Each number is 500 + 25 x the weight over the matrix's rms, rounded and kept within 0 to 999. Layers, rows and columns count from 0. Numbers have three digits each.

# layer 7 MLP gate, 448x192, rms 0.117, rows 397-421, columns 0-191
493522510522498481517497487497481538498509529530485501449505469518445535531487478509503528478507497449529525494502449457526515467520504479506494479489501516507483485506536445530519538479458492530491497555476485505500557510508525533462510469519508470474504518501486488513514523464521566518430514452527501478508565500508453502461516531490545492501510496540518508494489533475496482485494456483511485510482491463498517535488498494511499478503490541492513513518488513510503506525451488502501523484533504458532512525504512539494528491514485517451519504506513461528511562477460507456
546510477481477517525529501502450491511518492518482438461494489460504451534484489469478531492513530491511497495500517482490491512530490493485455501495519489504486484497509498472512482507501512535488475477447458519547477499511545560503498520469508517536491514474496506478501502513523517519511487538522476484484536486494515572504542488515493527448517496544530482486483535481510495507476505506507483519519531494530469523480509502510504493505475488483539536459475492507461504478495459537508494513507520529516520484506492488546514498499525519536503457511534538532506488482489472530
488529475503517537433510492540479486504466528497487502471481525526506518505469514455485498483481491488529472441485509498483495480536545513539479541504465489498499527506502448479464495462515529542504526455458507470491528481518475502511507488520515527454493487513520528508488554493522457548512505470477472514487499508507468501479494510472474490531496503497503518530509433473510473445460477540505504506481509505530488531512477478535497533502498510492509484508505496495491554509482503468502459485483502555485537453528481503546473520514520508487506460512492520465485504494446512497
470485461506434488493511506492476551463475521505483467497435511431484489471535518488503493473485537474525516478498467502520498489526515495523531480507476504534526504497509506482498518497499453448561522513457522491498513533477519519486507510516484479463523507485492492496496481511498497497456467503472546492484483501487510526478498514513477533521477515481531514484508489497514477511487469465503493520495484500545437502471476505461489516503505532474525504477534450498483483478503506505496525472524470523477488547520464508521509504494466483496492512535544525501509491508478530465
542488514458509490470479495511504498519501478501474483547537505499506503528477492501505496472487486476492530500442487434499507523495495495508526484448525505496466510483474487488471473499497517516523485473504483527493501435501515501529486486478475482479507523470485513465561517523489512484485490477485510515494497496515502496434444496526483490478483513494493526497510504518496470504522486521502453499470442504518597503490484477526488516514501529489473476469522520475482484492453428502512521445488496548500516452518519506513519495468470554507540491497492453539514493512512550497
532495514492478483491515515561531494499511473497511479533549499489469464475462483530458486473456514518500525477540518500461510475514505524507518535462478536485465474498522449530525468493487482475503499527497474487518524495471495471510484496506490503477471488524519495489473512526477492505510486527517534472529500496460533481472511491521498483472507511529516509489469541542484504458531465487513477484505519513510514499472506505493477505475527485462496517436474455559497503562521507480511522469468487527523511503475529443520483526519483479492443520514484485529564491494470466501
498506533482551494475481470513471544492500474535513473483507498510542498475513505463506492501515470466489540496502526499529474492498511500475538495532504523532484544476493508543461496490475508469518493465487502534506478491529490474510502472525523495505484507547530525487535550424492539483535469485443500500487484568490498495517467514536501489494479475516547514490541460525517523513518499504538506517494498515532506486488456524472479484575553517525479469462494517455493476509488482491512500487516495517483519485481511490472511496521514490452480451488508523504483498525462509478
520446493476468520512510461490444498502528508485471497476485529501485502468486514496508548471492550464481495458497475526506516479473514505528489507481492472486501520535519480483499553466499496546537477511495533486524444534498490483497476537564477505486501441481500500512502507515533507490452486490508504486511498496480480517483511489482469507510511510436511509526494492523534510499445476546504478531477520483543503504491545536473493500473471494539475512500520501514509519538521438533502513464478512478477495515514498489525531512498479458496507536517513501488540516472521518490
503494550469505494476513494490484506514522509526443506488520489516502521519537534487511502508461514476496466480491504514491496508489475489479520490500525500513473522448500504538492440477479475474483469500450476503499519489507519486499492505493515534463498522500524535536498503494471512514479488506488499462512494519545517517469526503513485497479494492512473471488479495506506453477532521479507566526497468497498476499499453542477489489522488491500534459470519503467493482527466542493550503492492511526515552505523500518486527525548510503495528478453518550487497493475475493537
516542470515465523458470494484486478455498521522467487519491513492499465504451576536484534431472510439491474501523451486464496499483487508514457560519494486500479493544504521471479517486506503528503516534492488530462457519507517486492514484551500474480537491498496530522518523476514503493503519497473502513511506479470535467476496503509496507453527482474486531526541528498493503520494492460532529525471528540510487474482510478490478452545518496476505512507493480500475473464455478483546514494492439501507514489469496467511489520509501515498489451533529493485532506525522520519
512483475510483479525531471523505510452511482547480483513453517516495503497551498491468516483536535473492469499556461506482466462515518499502493517497498488507475490505448517499508542492504512485532462535483514508493492481493511458543498497487511517564513496478501519499518513521562522507482483506483481473483476510502453485497498481510518527483533538486468497509504534514532479537509524509499550499493472468560497529509502519518518469515494494473483527462522491438556517484500515522563507519512478455533514487485523527531513520506561458517500495451496485517485434515459498489
549494476486502513473512511517506481514492502516455520498496491427516477489498481483519546501487503504488449506510495530469472513502496465483486466517473531499508454514517505515487491482505534497436490504502526513465469511516504516532526503486506513464522506484545519529519502453504490464520474448490490521503480509518477511465530470494476478521524507485519503524525461507514510493470507448529525532519485499513509508445523475466496501515478452512468459487500524458476473460492520480483503478469472562501484470475501505512487495479507496474486516496487530497488447548499433493
532490505495483486483533465453461521503500486533486519496498489492491524497522497478498506490513554525501530528552545478474537474534488528492520486480498491482505484482477462512461470490495554475476479534500462506483513524524504458487535467523555486467478482455544433533497498500557456484497504528504497513505504551518479534464480485484473503489510466486485435515531478486516504503428504513465500490488505517514468508492479500519496495513485509512493449510461509488522476492504448485568505524519489540482496497471470498516512541496461510507524490524489505540531491507518461502
507523522457527494514507497518447497528529479532551484512454468511506510508482464507505539466468566495503543460502511505501515482521492575514494520540506458522479466522487463552492494441489485453495488481446473496504523492497461453462510454485527566526498501511534506526501520534513543509517488490496483482508488518490508457474549506500471485511508522489513497516503502462467490525511510515501489489491544482545503522477510485504460529541515502511544531513509495494485477501465506492518491486497510525535511517467444520509477507530495488493490538443515528491538503500466494535
473506504460470529483515491531474508512466499464493502516504513466503510477495493502531528540465485495508467467515533503523475516493487483527468485491508482517516474525503499498493456497503525486491483516524490502495521468510519498476526502503472547467518530487521541474480538497427497490511515477494485514493475541542513461464519511518458519521469531521516489501538516491516509509502529498502484446506453470535522521459469520485473485464518510507541502485523490522520547497466485542521493480537477507525477543500472497493522479532500489456462506474511502488534490493500509478
525464494534491501488490485493501520506523472494514462527496494481475498511512465542549480438463531487503509518520474499500499476503463566535515467527523466506524509497542495518517519472489438464499491501484473464500480505499451478492527536484471518504465467453545516548494499511540501462491503488508523466494481499524448478477464495485481504501474459507520465493524490527458512484505527470534497505520507513471482513476483521471508450520506468489535537501512509487474515493512481548521469530543490492574456520531515482502509515477500483498512518525541489475515502501493501493
484489490505546457491495484528540542519527496470494517511521537474505482532488509511484500545498505484508533523469535538533507519486557522528535505494506471518520511550467547451514509484507493469517485515495523511508491454472487465491505475472482498526500483505534493472510546516510487493472476464491519483506507473487476497458486555483502504485479459509499529563521490527477507519556499497541487492497564488521500468511483525480542468475507488529502485463495481545473465483519500489501505520484490480462483528480511483559471482532481506518501507476505524506528493487477468522
476509506536527482479511500467457490470499494523497455472461478522503483502500524496553540515483509471493499523502522504512500501497532529534501473460486483505456470488487481494516483473489454470501505475455558482472474508518495479509537505455476519492496500510460504501536492471483522480531476476482467522492479537491467502497520508520479484460478470502534470475507498519506518498450541473476534490472534483511520507518525503480477530471488499479520515517522523457497514491458507492505522470495477539483474499502530534498493484563547467497534513512485499518483514498489498489
520513497500493506543518507476478527486506459472472514474477528504501470504481503482527497493524466439469468453495506456519520509479493473564494533489509494521486464462484525524462492474508526505496507461502469477520479493509490498511480523472503541519536480463494497480498496483508492504477497501511464505485510530534485515516494489491489544509492512476505499500503496504492503515498511502515522466512461476477519523518510521522487490480552428509493485522475511521553504476503490539472525494484472502526542442486537487529500513516502493457501501472503498520513480502483479494
485474482538527511522498486537514493511488504501498483487488496461473521511448515524485546486478488529584493544515517523525470526511451501490495492523495523477479500503503449557480514482478563542518450502483536518483482516535492526511532507536483494527507501465518551517535536522486512479557471483512489489528513496514478502475446505485437473504489518497513510496465517529505475563490488532476476488510481488510520509463493500478455507460499488493534542522480455525497503458453498495513472503493480523521463550481497496525475492494537522454457507517480456479535474476551534495
517471484485541507447492486524508453440454503513520506525514506513540492506568503510530471514504522480478497447481544519486475487495469478467516490513434496482506525483498489483509476489490464516511475464471516499493521503510529504471505501501478475485513503484514464546478540472450517509489515477510502505479487477522540526474487559502505496501485508472512526523474452500535529521504498522561486500506494487539479487510462539493481515505489509513500494456512514496480484530475481487521515515546492518516486484474492509502535547521546499496489507449475525515515498525491532492
483492466466491496537523479482501508489502504497504477510496543512537495496524480475539469522532473424510452563501463511477492513548511524498496554525524492492523459509467531488481530450491533475520474523491496524498517505514484496484424501471500517490474549480477540479483528494522492523512489508513492534497526514528498511523447479543491511509504499509533487488504507485498509506515506493537526491480469486539473542452468504496499456476515487492496493463485475497502469499445508522503530505521489468504504483473492506518518464507472462545512465494512495500473495533508518507
486542470525468558486515550513490514477485465501500469505490438506474486487517546502489511484542516493522512494494495498495539483488505506568519501525513487495487514473519488484475538475503528516501496492473479542495520526496521502522531485464482503498535541504487484520484452464498539475523492530489518491495524512510461538536512528517495506477512468508517509566525499498493489461526466485474516502544502478521459512493535490472493500447507516454523508459517454483496534490520471465514527521514473508519451539513489502550532517503504483496522557500513503546537484518509468509
510479497510565529518508486543506500463533442508458495500487526507485490524485520523484536530493473503503497524545521511523517508512478474488523494526518466508499545512509477502484532516495491474502469504514515492465502485507528468502557493536514490489480490506551500504497528475500508499457472526484527454485465535489479504480511540514522531513525482488502477484484488509496472528470507504486486517480491521526482484509489537510490482490539481528470478472476515491514483489518532512482552551546522446538483466513473497444565480487490491506489515503493547503512529487499495522
554479545512526465511552489461514547535520497489479439464515480467546529493494475466522502503496530483510515503501483547493502456538471529502478509499514474493521471511544492488541492461507507553451468539449496522492465513515490531461515475555521531488524561511517485442497497538535540503506537516500497492485463507511470493486522504492528478481462483487537455477534549503536530464454492460506517496492515503539476541541514507530499495484483512506528480471479515519458511526448473530461498512551486538499510526484527510515512475488486499504515485537544505518508529525488501489
# layer 7 MLP up, 448x192, rms 0.113, rows 397-420, columns 0-191
502477469515474515448492472494473492546501465515511460488521539485522491477489500541505511485518503538458452476501550498492531489509508547501534493489436452450539496506492488433430493534485489467478516510492526492483459488502466477493527455501523497535512509520516504533484462499477440476489515481485543527499493485491485525504525477442494478516547487482490466482488496503493504518487480528521457495525531532483514478482524517501526482548512451501478525516513485492530463482500503466518483522488478519508448500511483472493442427512485527523489502536473504461501499505523533477
472472521489468497528501482484520501552499483517518517488541542513529501488516491510550495519488475502491498481516494512497510510490515527464512484459509484512450491476500526458467536441536491539524544502483497511494530536479507504447495497511468524431531520504511495530527511504479510510495512482514460518484487523503553520485498486511508507506496470485461525547510463501484541506556483513520507532513520518485523519478471518513499478467492502521491452472502529527485470533532452473534495531487495493500502521501519479484501501550502512532495493524464486488485515492464484530
498520497516535533505513443472502494493461492475470489494504475477517526518501525522463550455520509474487511531491482510489482521467469468493530486512524449480488493529533512489485421506495508544537508489486490510490470513506540486506557484497531500511496475479492504503480546571504485494498498479471460482525488469506486540451546464466510540498478502520498515482446530517524455471503529493477519502506441529493446487484505483492493488496476487540498507480544571490497486504510500463547490503503521513510504498504496546502519496521486529528509443562474498449487534524488503538
497523482458486499491467549502447488491521512521511525499487492493511532444462531533482488539472485580504485513513527506510501527460507503483466485501550512529483479506497474549504486480529524532484541535529522485506498536521465455469509501497502526494497511499492537483495540505513502513524479472507528501490515486499534499491515504508498487483454506484511506447524503457511538510501482443457499497490548517487498508490505537515521477472528555503501535465507478496512477491503487481434475505505490486474534505511525544530502489452470478492513526451505519546480489497551489532
468480508475522509526471564461488492480537501462491487468532492514505476473488508492495494493535459469492477508539481490506483530459525492480499541520502541507507492476501503476499513483525467511505480522493485548492504480473440505524562499513491504499531522490485454527485510518530490514541493508493518464560484480487509515529490552464492476559534458466517488497492436526500500479485521505527532507533515497512470472498467488537510493497477472494498484499459541523492460537498472483479513531493494512532430492485482471459483481491500486510482514481501519495535440516498479494
468450483501463496484529479519525535497518415478477466527525508485501477482539484539491458470468498534507496506546509490490491530502487541525490512462512498474508486504508459485524514512515490507524504547515468534529502480472501497520468481559474517520467501512491536490465521560505510478480470498506489504528458510514558515464487474464539471492513516536532474476461554528466509517511521525492488519499499485501525520502511451517458487493533498485485544488456497482478512511497538499541522439477521511486472539448502441510448507520549439511502456454478473522528485535493494503
527461491508525527466460530506464470525519529428464520511491461465441474540512492519477505467491508502477508471463486481480509527529497504517435480469514504505505496491531477499529534482523470528453505549507502523506501500502516541518528508490513480505499484505493479574469495528497510521455494485522487503505521471502488518532524499501487518517551532498497501501529489504495485500494505515452494496520491492493489516486546461501537456499436501443493507499513481514503476524500524487462476477478472489516458504471509522504495462459536478501471516516494482511488474490537511514
536489453480475504494498477487500512501510464497528475514498508512485510521480482485480491495518533468515512481534481466547508538546467500492517531473511469517507532506487496483474543501486524539506481502497481477487493499482496531523491522520483524535493457527508557532489446539490497504477500479503464478476470531493533505477550506535487510526511484545510530476504496512527528524463488516472533485517454502509522536523514519530502544509511502497483492473510535489488479548474502488491493465487467488533548496505449468512495511481515473490474512509517485482467494423501498483
545531516483479508525476460515525500469500537503501542509482518527559485536494516502503478486526502504490499474496518502481545490506474476471443497463479494516487461544512457500503492508510510519503514482521473527528528487504462493539500469504513479492464504463537432521440501492492459512503488508556518506469507489519499505526432498525505501497469489492477462516468435472512471442513480436490476499483503484500498541508496499498525492495511532480554471476501524497452493486466517524526549512474499529494549522506515507520510512524474463490486474477518502474481508485525521514
511504476483464476487482536487473531489471584472512504495506477469475506489479458482508474490484464498502543515534496498506516523506494527522516483515527513496481576541459475451487495478518493505524525550503539490509487534502518496481537478491431465503532489546536514479475502548515538533471486508457480518540507517503505447485518459511473544468535518524555483490496502495492511519529485443496470482509494491522494474517509458518506530508518527513502500496523515537501521529493530480507508473506521463473481551485491503538506505518475484494510541500501501530498477520483520499
509438497489507511462481496498529452499496462465482498479558533518482477506499497546496464557483512539475542533482563495487524506488450478473499490464498491490486507529498480520461508507502484536447492496522506511578529499509508450487460542481484480486487495542503513520511484498448511486507525501469467490492476552523521477495460512484505466531499527472539480492544495560502495487538487488524469470491532509496520466512556462551514487519486564499502523518484484491514475519477533474506502544532503538497486486515532456497502490489529534507510468486506476534478485534513528515
508486488527458479499527467523498503512553486511514485500537503500533517486517519502509508502488494461504536522548491508486522469534528494516507446485545503458483498511495482493549507489515503520529484489526479459496493474521519498477499500483504489489445440477479526481516519523523551528519492563519484509493512497508496512509531527516527537475466481518487511552538534513483516512486495488502454532486477513478486499492484454538499500554472495501497567463513538549514527508488495487501436523529526506495547513559507472478483483493508534527490462516502495545469503516471498525
482499474460476480527532475531503505483490522456469464506465504540505496535499486482484432463514508531488505522559494455506532503499490504491488546492475508489508454502490479483446518474566493514516512488513539461539502516485475513474494495557526509546479478510461512529500490527518482467521478463496551489482519511511516523533512491475511485503509495550548537500477553500504501503526488509506507513492488489524497471519511525517517529487519495457510472458532459484532488472519502522484504474505519482490522477503493456509483444535499519545504480532500478549500485487492502506
515493563491479474521507508522512490551539519441497542510485508516496493507525506531481512536486519515468501467478493473523530479510505535464459497445490442515492484485465503499516523491492531491521488454461486497452524472444479504494508494456464510515484456536490500535576485552501516514500488520488491507498474491490484510460490498531467505513524485485487475544464495506471504506485494536486471499466458481516545507502477514459539501532458532489533499516517500481472508504473547511504498481456513515536556473497490511472486490535493482511481486481481493478453451474526492496
496488480496488520534485525502531443501508505545498496526522497515549487514500465494477491440487485501571463483552511517471513455501463504509520492507512497510532503437517502493528515523530505522518525510505509483519517535520514488525516510501486487540495445517471495489495512505503512454450469493533517474512497473514529514508486553489485494457456478532502510459500508482494502464501495516505505513531517514508508495506529501536524542502506486474478477504501507489500503497556489487505515495478488477430419522493510478478532515464531486499505523528491507515484522512500457505
491475496503481483516526506548465505473531525502527448464459502519474482479446508461557483489548501466500461492469487501501449498532484455480470526522511488524508525496515515527496538459572493506514490492464538492567489480489483512536499558483487503489488505509451473558463491533520498487480482500496514469510530490531456539538490513493499484535513460530532498512485510506520522496475477484470495477500498502505517514502463479498518486485489514505506529507464477540519520527500498523462509501484532538487470509498498524504527491501505494547511549539500459533452522509526522509
517541486466534512529517480496510493503482540497535449495501516509546497487476505451548509497525467476484481553482486480509517518505522458445506542484531486487462484513512547499506483471501480537486495476509517517544491508488519512511533530517462503528478520528510506462563512486501502499473479501485517508438498517491477486486532504493508442493497510512509541474507484541522498525519543536513498504532540498496497548477484528485495437504484505459442442480524471504495490524508507485460470543512508540497523482514514514508532500466517509501469496476500488510528464471443480500
501510463468467518516500535527497498479487537488526515516491500492457442535487491440515466458525467495476482425489520510500491509534496476559521499503438532485539553530517531514470512514510491503494535480509509482485492506474482519482494545527496523544510481482501491533457490479464507546506480493513499500477455531499552465469483484472557490496498505461506523498533473508527498471510503544496490513498504477501487529536540482491475453503542478534519485476490520502475517494522517482495527558484483513519500507499475504528508509479508511516490504491489493513481522512515526474
544542534491517507486489488519482487530508475546513536481473495486501527541505524485526524454501511495452484474546497473484482496487467508524465522482474495538467508472517480464489500503525509516484530527474495538508457492478481497493502519488516505541493480484493493525540523459514493534484490522498478520485531501478437500512504511511471515532554525535518515506544512457547508465475505472475519493535492492477500493517490536534524499497439506491488492532499500482471475511476431512496503515502492494515505464508522514485520505483496474470478486495489489538477496490519453474
530503449480510498571490499519511537502487491463490509548489528492482483536481509514448457467514483512517494510475469535510525486494528517480492508514489477516506524525498436532465512483502523501533481490430505476528513458457483527470506465508500505529465569518490455493502501519476506493527502522468543474512554510447488508533462482484482465520514494481503538521487520484537445505531547521471489494482478496503517504493520471500523497452512455519564495510494507482498481499503495537476475525527512523526470499494464556510520488478475504472488513527466485531520516486524488528
486495448528535523499496510525511538460526472481488541537486487499501495538547511543497458488516510499556501472531481486509496425498495549478487473475496449477498473502531479509501529474480499494491465507475506470531513446516482491528519498510502480520473463493499477458518544483483488488499499496518507474453494492523497475492465526512517525496451493512552514509466469468511499449494488502528479491515481515498498510492479502510525512516470460490495484496500511514540481485509499499540516512487508467563460509528557520468514491494543496467523472522492523512520546501553496477
497453466492529536513481483474469476469455503487502524470523529484477508506518480546438482502532494505499515493520496476452480518488451525510472511513458510485528508476486503486514515476531520504507509477527482490475525472524448498456501523487549485493527510489514473466506494530543434441480502543489492447447477497494510517513499495508497510502502528553483542515464528491514520536514489495486511526480480492473513513514518536491524513468497482514512440467525523490524529476466545494529561451534510493520511507483511488478475488473514533505568497511488478527458484470492476510
502506497527482515536496518506516517509484442529506506488539496467519530482505501498510482468454493459501512465534488501532515463531539507478512495428497493533537448491513506488528496472549484487566520558484475494531505506460500473504524470530501524488524526480484465534518509488493523494541521527500476460503541527504564517497475515491510517479459577479495509470519496482509490493515507489464548520517504479511518448508524467537488537486483477432471509489478507546465485509557518493519467484509504527506513498498517495502537526511542498496490503514484481525469477506489526537
489483518508501448505502499502521468499464513520565486510527485484525523480499489453505455453517536527488495512477464507516480495492522522463503502450517517466537549487491505434527495532539464501476507520510530476479504464473493543484517467489512471489498480523459489508482518453505471513497499535497460511486489516510436488537474483517510468510498514521493503528496470486527504512546542469499525519500479510519509513489504494510479497480481495521504561511526490460484534499513502463510523504472488490474443519513473471535503481441482508540524497483492474468522491457456512523
# layer 7 MLP down (transposed), 448x192, rms 0.108, rows 397-420, columns 0-191
501457518490496501491522517514487508482507505470477504510495492493502510495499459466510552508514509522508463483495504509501483528465495494494480550523492509692522484507464498491472486499520536473494522487495526532497525486480475521492509507497426502500488507495504500483524476468508492473504504498488509490477523524505497521511517493483498480497499492497491489489495518512513468501520474479499504506477499507482520532519505504502503513496536503516455511517479486475520465486474533493498493511494478506505522509512491519572479482505488504506513493515501485492519510548489477510
504468494528491533502557472484490513487530472513476461505510500473487448520518516454531494483498491491544510508514521495513494499493480476514491530488501471426506500463493536515487471470519503521478450489493480526540474510525474520504494500477520490467477528486538497500524481461507476529476449522450494490502462517507553503499517460497524474458523503468470511498471564522490503486434533524529518457491520456494474522515503516489507440496506488496502500478504487517535489491495529474543513490528529547509532501506478500540506505518519479533509481497530496506511498502479473508
521542530470471524507515540513477512529477473434453476505492508462524485507513472472501541526470490505472478509464502470484504465498528506520504535566533514499527519505508495535471474481535533414504485529493528491469476485510489539511493500470474469498493559530489471527491508475466525525524516514508548527507534523482500492486498528475452510519519487540470503484494477515500501516530501501504524534514499510511476460497468499517476474443494507501510505489484469500536458453535507527532521482484525498482465526510466493473563499482467499472485491473511465494503493523449512512
499464465508486472469546501512501514505477480463495487545514493488508464503487468479495500492500478454483526487527534503497517459500512528493508515463485490481532508484487544517454508514491489465506505496510515496492499472499521503492538511471464477477524487473506474513516492501495515481518461534555482482484549548518487499525490523495463462519481469499473543514510495535481508491551533465491495513480509509524509491470521500531447522463479486473511467526524475546543572478516502482524495499486463547512491515555481502539466488546459514501467489522524510510504536479483532466
526528528483515474486561464487512533542486496501504465509493491515501471501479487478474499508498433512475459501453481498503482488488505510494485467467519484531510499521500511508537504458528537500520497526502528492448469511555487510527509477538523545483514470498537470508531497481503497498506445519529502485498559492461502493497518487507489465508478545502489476491516548537516466530481492500501510501497455518514505493512493496481474502504514438501478511488471542543512511470523468487521467466491511554517522491506562513445464469499510452447486480526490555527526506524485489515
502487534481482496486429541528542457532514487500511525470514478518483497438536495485471513496477519469475545511528492471471454507473507540506485518489475524392502505491501470523489516492498491480481503534501534456491474506543461488497482496484470461475462518499522517517496466534482453499512518506518519506505527515464471458496462478467470507525492504490548476515471490485497496485520517509534515506524505514474482454540438542531476489499525510494504507509513500509513506537504499555517519503487461466467511491534466508508518501491459477542491479520504486508489498451475455496
534553544517468458484592457486483552529489529510522508501487532463502480514526496459480475505499473530542503480478481483479519472491509493512517544502512475524472497514494494526511524474498492479514455507524460546497465453464526530492491529509479512525469513521513508511529473469556500511451497506481528487476509525475475483475490493505509506475495550521514518483493529455510503488480465519504510515546535481456479476482498528482527500529504494519516506480487497506484486496523506495524510499489470489477501485510498480551528537515545493490492466478469550510493486502502525503
518534469504489508475391492499507502505487492489509533513496452468489511482520489492474551497515483488489505439488496484532491478550472476497450491496529479512500493497492485506499501485509505478479487508560527518509548505508487465528503509517524482500481511546515546455510518519463543515509503555515475511493502548504495454507488492466495442464467503488525457503504511477515492477534512519547512489494479483503446495475497492508528537476515479514482458484549474500500508521539560494474517496520471528502485477477487496471512484518543467509509490498498480490479480510514486498
507511524479483486482473509517465491486513453474493470478533446473503490497495463562486492489495532461501488505532506494476510515512504526480487500532513455459513488527492482537477510489475495529442506483513455469496498479538444501505492523518490489491533523497482459465478470482530534502455505516475492497496494537539498484513471488470520484473526479531512521463498492518512513512525523483477491514486505479489505441512487437512508505482522479513493457464478464521535530496465527449490468446506525529534518521437527487507487502522479466504510517489470521531461472493445508499
530472497499499492533438499486476488475495527537498502499470540502502494494483536483534488468479540504499525470497551490508507490481480494508480494497497488369495525479498522430407516477495481489506474533529511515501517511474494453520484493499539503466491533510464482508496523519499443544509501522520525512534483515505504520496498492516530489517500526518509495527472470494497532496516498511501503515525469516453535502506510501536486502498504531512503470481588503506492485524520464480502524498519525497508466507499513479532508523491511467507482529548516544467513505507546527470
486493488520485520568606497503497532558529511538493549511509474513483513490481513531497513514517513491504506532480535481467532513480508533491487485435490527538520467517486498505461519552472516525454455493499469492505512489493535504478547499501483537507522509529464450517555488505483503474484501486530516494513525515510539512507551522511485505477490516536509585485527485504490514509510480478521503530477518493471519504472547456484478532486499488441528501571558449526528548501511480479506498483474528492509491503474521493548490521508458493486504520531496514521484519507495509508
548494527527484461501531478527498501518471511492494498500518494480449500541500470494502528490534527511464445452513517496521518518517468507502471507535499510586507507497506526475470485467498443511458495505486483571490454483481500501570518504482466527528528500489515502507497538494519480514471480481456537511491476517494473536498487449502462510501465501509524481438481484447508519495493492513495499479559521521484488507486490534482537515493496514493530490515529508452491466498492524493488540500476524475466470542495482508544490503487469517514490468500521485504467530525489518525
477518551510436486475515493528456498500510515504461509463505470458502506522534458481537482533517516473504478499501526485487472492486447573515483496513482535434484494482505508480504492459480519535496478475527502523489527503481531489514536508475506467498525504501504467517499510490490506480489506480561480511492444513532482478517518509465533512507472512469500514488568509520522511534494529480522470541473493501459531433507494494543510491487521528489477521532488507500483523505517510505504528530496498553487470501460503504463500526487557544492498481489518530509541484512530488505
518454491501488499500507479517494502469490463505463485523498521501511483506493497461512479498490503514484533517497511523496483517511576491509500465524473468375530520496509528522502539531477465514510501517503509469512522462535476507503496509490528546528476489523494498504468505476488467494457541474492500505491442485540505503490456517493494476504492489514479530483509524498525487482440517521517494485493507452478554502505481536515474502513504479495494483482534446512513474524534535474545547486488493493457494481491506479477482473554494478477519485487497500541476494504539471430
504507453509476544539582512509550509528518493501551494511446527505503501520511523492481547522488491497511511526510474511510478485540548506506472504518454468493479454529491515522537474515483544480482487499498490546454472524471517483476485473459476504507491497498518511474492515509487460494481443519504454494496464508548526470506516514482506499515483478519509482521550512516470482505485498479518543501503488526517440485531504478509513514521510496499509514482535509506505474459467501493504508512476526469510470485530506530545484527501518501471508503504484467453522466521475477490
470475509417533520519491514485520475497505539502515478520506488495538514430473457510517507506493491513489448515506532533478507500448497529494476471501495513498554560505503503513497504495479460476478484480464521511493502475504487499531515466473479488511493526474501519518529498509504461530520520484523532453506512492494520529513503475464479526504479498522452499517514519488494524459509534468485493521513480530531470490467571470492452505466535538431520490536502479480510523481553502506539483488476485501490440524523520523508485496500478488481517499510536483459498509532522503503
490457497494527514491481461525459528538503510485537462509477545474503534518508506483479504506486545539473520453503547503509478483503479452493475509466513526435480481489515545514513471507482475496503506492495454490511469494479496533479489520483536506528440479464492477511539503467490499484515508512507517493528464453508543520531504474516487473506489484483494472493515491481482540500494514500502499558502502466532458519536514486451526485528563508499544473508509506532491493498511526519489482478495550493452466510542511479486507492510483455487534549520519501494481512471483500443
503538524479500482478535477500545495454504519496518510494474523477524465547516503516476483516513476466486468482534471473484491498526509506531545499521491488550471549519525477500504495479500484538528513476475501489509464469529544518516490514519511503470505503518428476543494451520484526509492501538472538492490490470496510504518473478482511500501501475469505494521533494531533511459519489483459488516499516498483498489526504484484479482503487570502506499512416487502487511463571460517468518487497505541466549481466513497509506478481482452531490483523483496507526502493499487508
448541476528468520469459492494476531504482470470496484559502478473516493508501472521496461524478500556484499521458503469488446509530486477486503511472491520489496472491482522468526484525482513473515517510484475531482507501501473474493499503484513525516534450520480475479457529502457488508533518488486501510495480502534507458500506481470470514504489521464489440516516493518508472503529468513516517501480558509515496489482482493519479467512515478507485502483483526542477499504500479494514499459469486489493480491484473520492536458478493543480469490519496476503487468557525519494
474481502523462497486432499485502480490544508524507508531520497540500506531504538488553477510516442495486495501485505504499456524476489459510485505502487452513500484526484456485528521461502534543483526524410521546534503492505529528482531469515511466538507491505505472511497527511514526514517499496516523501506542459508462543527491499494488487516487519480498458500487477489488525519509437489519485530529517489426513519489458504524513477487500475471515528515516477501507506499524478474543497538516537492512509447477521440547452515464497537449517496495491477523483511504475431509
468514503507515536502482491516492490503493510496490425468475510445475494502523531480469445507483515505522536483472526465489494478496517554497521473521500546470497499539474524458479474535506471504501486497468502528482475494531476528485466501468489468516517534491546501473516507489473486512508507511487450520504535504498507469499503493499495494511514515505530494476462493495493452480473502471440525487453516474427480498513509557490489519489528539579510508523480492509465504452511486516516494433505487499536511513496492513520444499501543501463507496494454506501508490458536527453
534515510493493500460524531531507549490494478508496460479512515489489530517514515494479478523477514557514518461465511494506485500476453483500518528524500489566501502488503505466508506530474453489414519504546494500489484486522523448495491510483471496475510490509487499529510476560552545520504515439537528452487524471520530539508503440490531469491523518520494533525511482500459501520515517500501470484506496429522473495468511499465540486483491454515501483521505512476525488509552520466484518525495529452501503516504484477488519489482501490487518530482505537503513505518484511447
522486478493502512484477491513488462495524536476465474506501522560488512482510475495511531468492556522511506519463518509457464486522527525524487552486517527502498481445535473501486511534533506511506507497542501503517492517476508517467474513520490516478521456487528519523519519490461495528478507520479522516553506498565449488480495506481487503531480475483543553544473500492511480491493470503497500483499501506497504542495522480481475513489472483513531517493542475513570502498446474533493490480473515487525552479555502546532483491481466501506489563438489492522499537512475476525
553508471492494516480571476530490521493478479486512531520484538519516504496511507507495512497480530496482501500491489505529505518505522487511467516500528490526505535540538467513496526570454467532465495489439503527527476512503505465472493479499497475514487495541492509478457501492461499484492520519487509526495502484518467538529480476534517499532484501475485493480484495488484494544491523472520524536528534484503480494495474507467521496455530450487544478463466473472488483506446501508454503550470498502541490530515495471523534504523485462533513524506487504507541505480457457486